Each number is 128 + 32 x the weight over its row's rms, rounded and kept within 0 to 255. Layers, rows and columns count from 0. The size above them is the row's rms in percent of the matrix's.

# layer 5 attention query, 768x768, rms 0.0253, rows 736-767, columns 640-671
size [ 92  96  96  95  91  93  93  91  88  97  95  93  90  93  91  98  95  87  95  97  92  94 103  94  95  91  89  89  96  93  94  90]
[[127 151 111  89 136 124 120 106 118 190 143  76  88 112  89 160 161 179 115 119 104 105 142 144 127  64 138 117 144  94 133 159]
 [161 144 138  68  83  79  91 101  58 124 138 121 189 110 221 104  98 105  98 163  79 171 131 123 164 130 115 122 158 133 221 145]
 [183 119 159 118 135 140 169 112  77 111  97 188 114 120 157 176 154 129 161  87 166 148 153 126 142 163 145 116  95 100  67 151]
 [ 84  98 154 117  71 140  98  62 163 122 127 155 113 104  94 141 189 177  69 214 105 140  82  85 159 107 142 117 159 124 132  95]
 [112  93  66 144 134 128  69 108 137 135 152  97 154  94 132 131 172 110 171 156  27 117 136 159 135 107 125 103 127 112 162 154]
 [192 143 137 128 127 102  89  81  93 123 136 132 152 126 151 141 142 178 127 175 121 131 142  92 167 151 175 111 204  71 101  82]
 [123 107  88 169  44  81 135 155 144 113 164 108 145 139 135 130 141 132 157 154 110 107 154 118 125 119 116  50  89 110 122 150]
 [158 170 130 126 135 132 123  97  88 120 156 161 149 121 148 173 191  96 135  99 165 117 176 163  87 102 145 156 145 126 119 178]
 [137 147 104 199 121 114  97  97 149 115 129 132  68 128 188  81 121 116 150 123 110 112 113 104 127 169 137 112  83 124 191  99]
 [128 163 121 152 122 141 107 162 124  97  96 152 166 128  53  92 128 115 150 151 165 116 131 156 200  70  84 132 104  95 119 158]
 [145 176 201 160 109 117 160 143 117  95 186  80 146 116 176  94 149 108 160 128  94 115 112 100  94  92 125  89 144 182 141 128]
 [ 55 122 127  79 131  53 125 184 140 176  64 128 136 125 114 143 127 161 131 122 218 116  90 104 119 131  91 122 124 179 125 141]
 [ 89 215 122 113 114  79 150  85 144  85 126  98 170 149  72 122 100 143 101 132 217  69 139 176 149 140 120 104 139 101 123 161]
 [121 172  98  89 123 149  91 143 109 171  33 158  95 133 118 133 111 156  93 116  93 156  93  87 159 148 135  89 168 225 141  73]
 [142 139 131 139  59 120 128 130 132 113 150 143 146 120 144 112 103 162 164 182 162 167  95 124 151 146 115 147 145  96 100 104]
 [143 132 112 131  88  74  61 115 153 123 108 103 147 128 151 160 120 111 130 114 156 142  68 108 132  77 183 186 138  94 123 120]
 [ 63 183 133  90  96 147 147 143  92 128 106 180 189 100 140 143 104  73  43 126 164  46 119 180 136 159 126 132 129 163 137 158]
 [ 98 140 142 136  85  80 126 164 129 101 149 150 154 133 185 135 119 148 167 122 142 154 121 110 137  63 119 136 190 180 143 131]
 [149  56 161 194 176 104 146 128  78  99 100 190 191 118 135 142 121 148 123 169 162 144 164 137 149 121 118 119 130 185 149 190]
 [136 129 122 118 129 109 108 181 195 132 115 126 146 167 148 174  87  30 145 110  80 107 105 132 140 118 119 183 183 128 112 187]
 [173 104 106  94 156  95 127 140  92 122  98 121 153 121 122 132 132 147 141 138 113 135 142 100 158 121 138 166 177  83  88 108]
 [155 144 178 163 121 184 141 167 105 178 153 115 173  61 115 151  81 160 123 124 137 150 165 146 126 144 151  85 128 125 103 163]
 [226 100  92 139 166 122 148 111 161 142 135  77  74 120 136  95  60 126 114 163 105 114 131  65 106 111 102 155 163  89 166 217]
 [119 135  47 131  92 118 142 147 121 153  99 102  99 170 146 120 137 110 104 135 113 126  98 130 166  75 155 148  95 130 155 149]
 [133 130  75 106 131 135 157 122 109 128 114 153  70 151 157 135 105 130  70 150 136 162 137 175 140 178 124 170 131  84 151 188]
 [158 111 149  89 157 208 123  83 164  95 141 140 147 159 128  44 139 129 158 156 149  97 144 101  81 144 113 138 149 171 150 153]
 [165 136 136 142  55 133 144 133 114 154 127  58 146 193 107  69 167 132 141 196 118 134 136 121  78 186 154 127 167 119 143 120]
 [161 157  46 159  98  92 171 175 104 146  95 123 127 131 182 129 156 150 164  97  76 146  83 141 152 124 140 176 144 166 150 121]
 [ 70 174  76 144 138 166 179 131 111 110 202 177 116 121  77 143 162  66 153 120 151 159 183 150 138 135  63 134  82  77 135 176]
 [183 112 138 115  72 114 131 183 106 114 155 140 125 109 152 103 147 172  90 103  83  55 137 105 120  78  68 148 117  78 126 133]
 [ 99 143 110  66 139 159  87 101 125 143  84 141  68 113 107 171 152 106 108 131  81 124  70 224 107 132 152 163 153  72  98 100]
 [151 144 117 116  92 125 120 118 107  35 110 153 157 142 156 107 109 167 177 129 106 128  87 110 123 114 118  45 176 174 121 164]]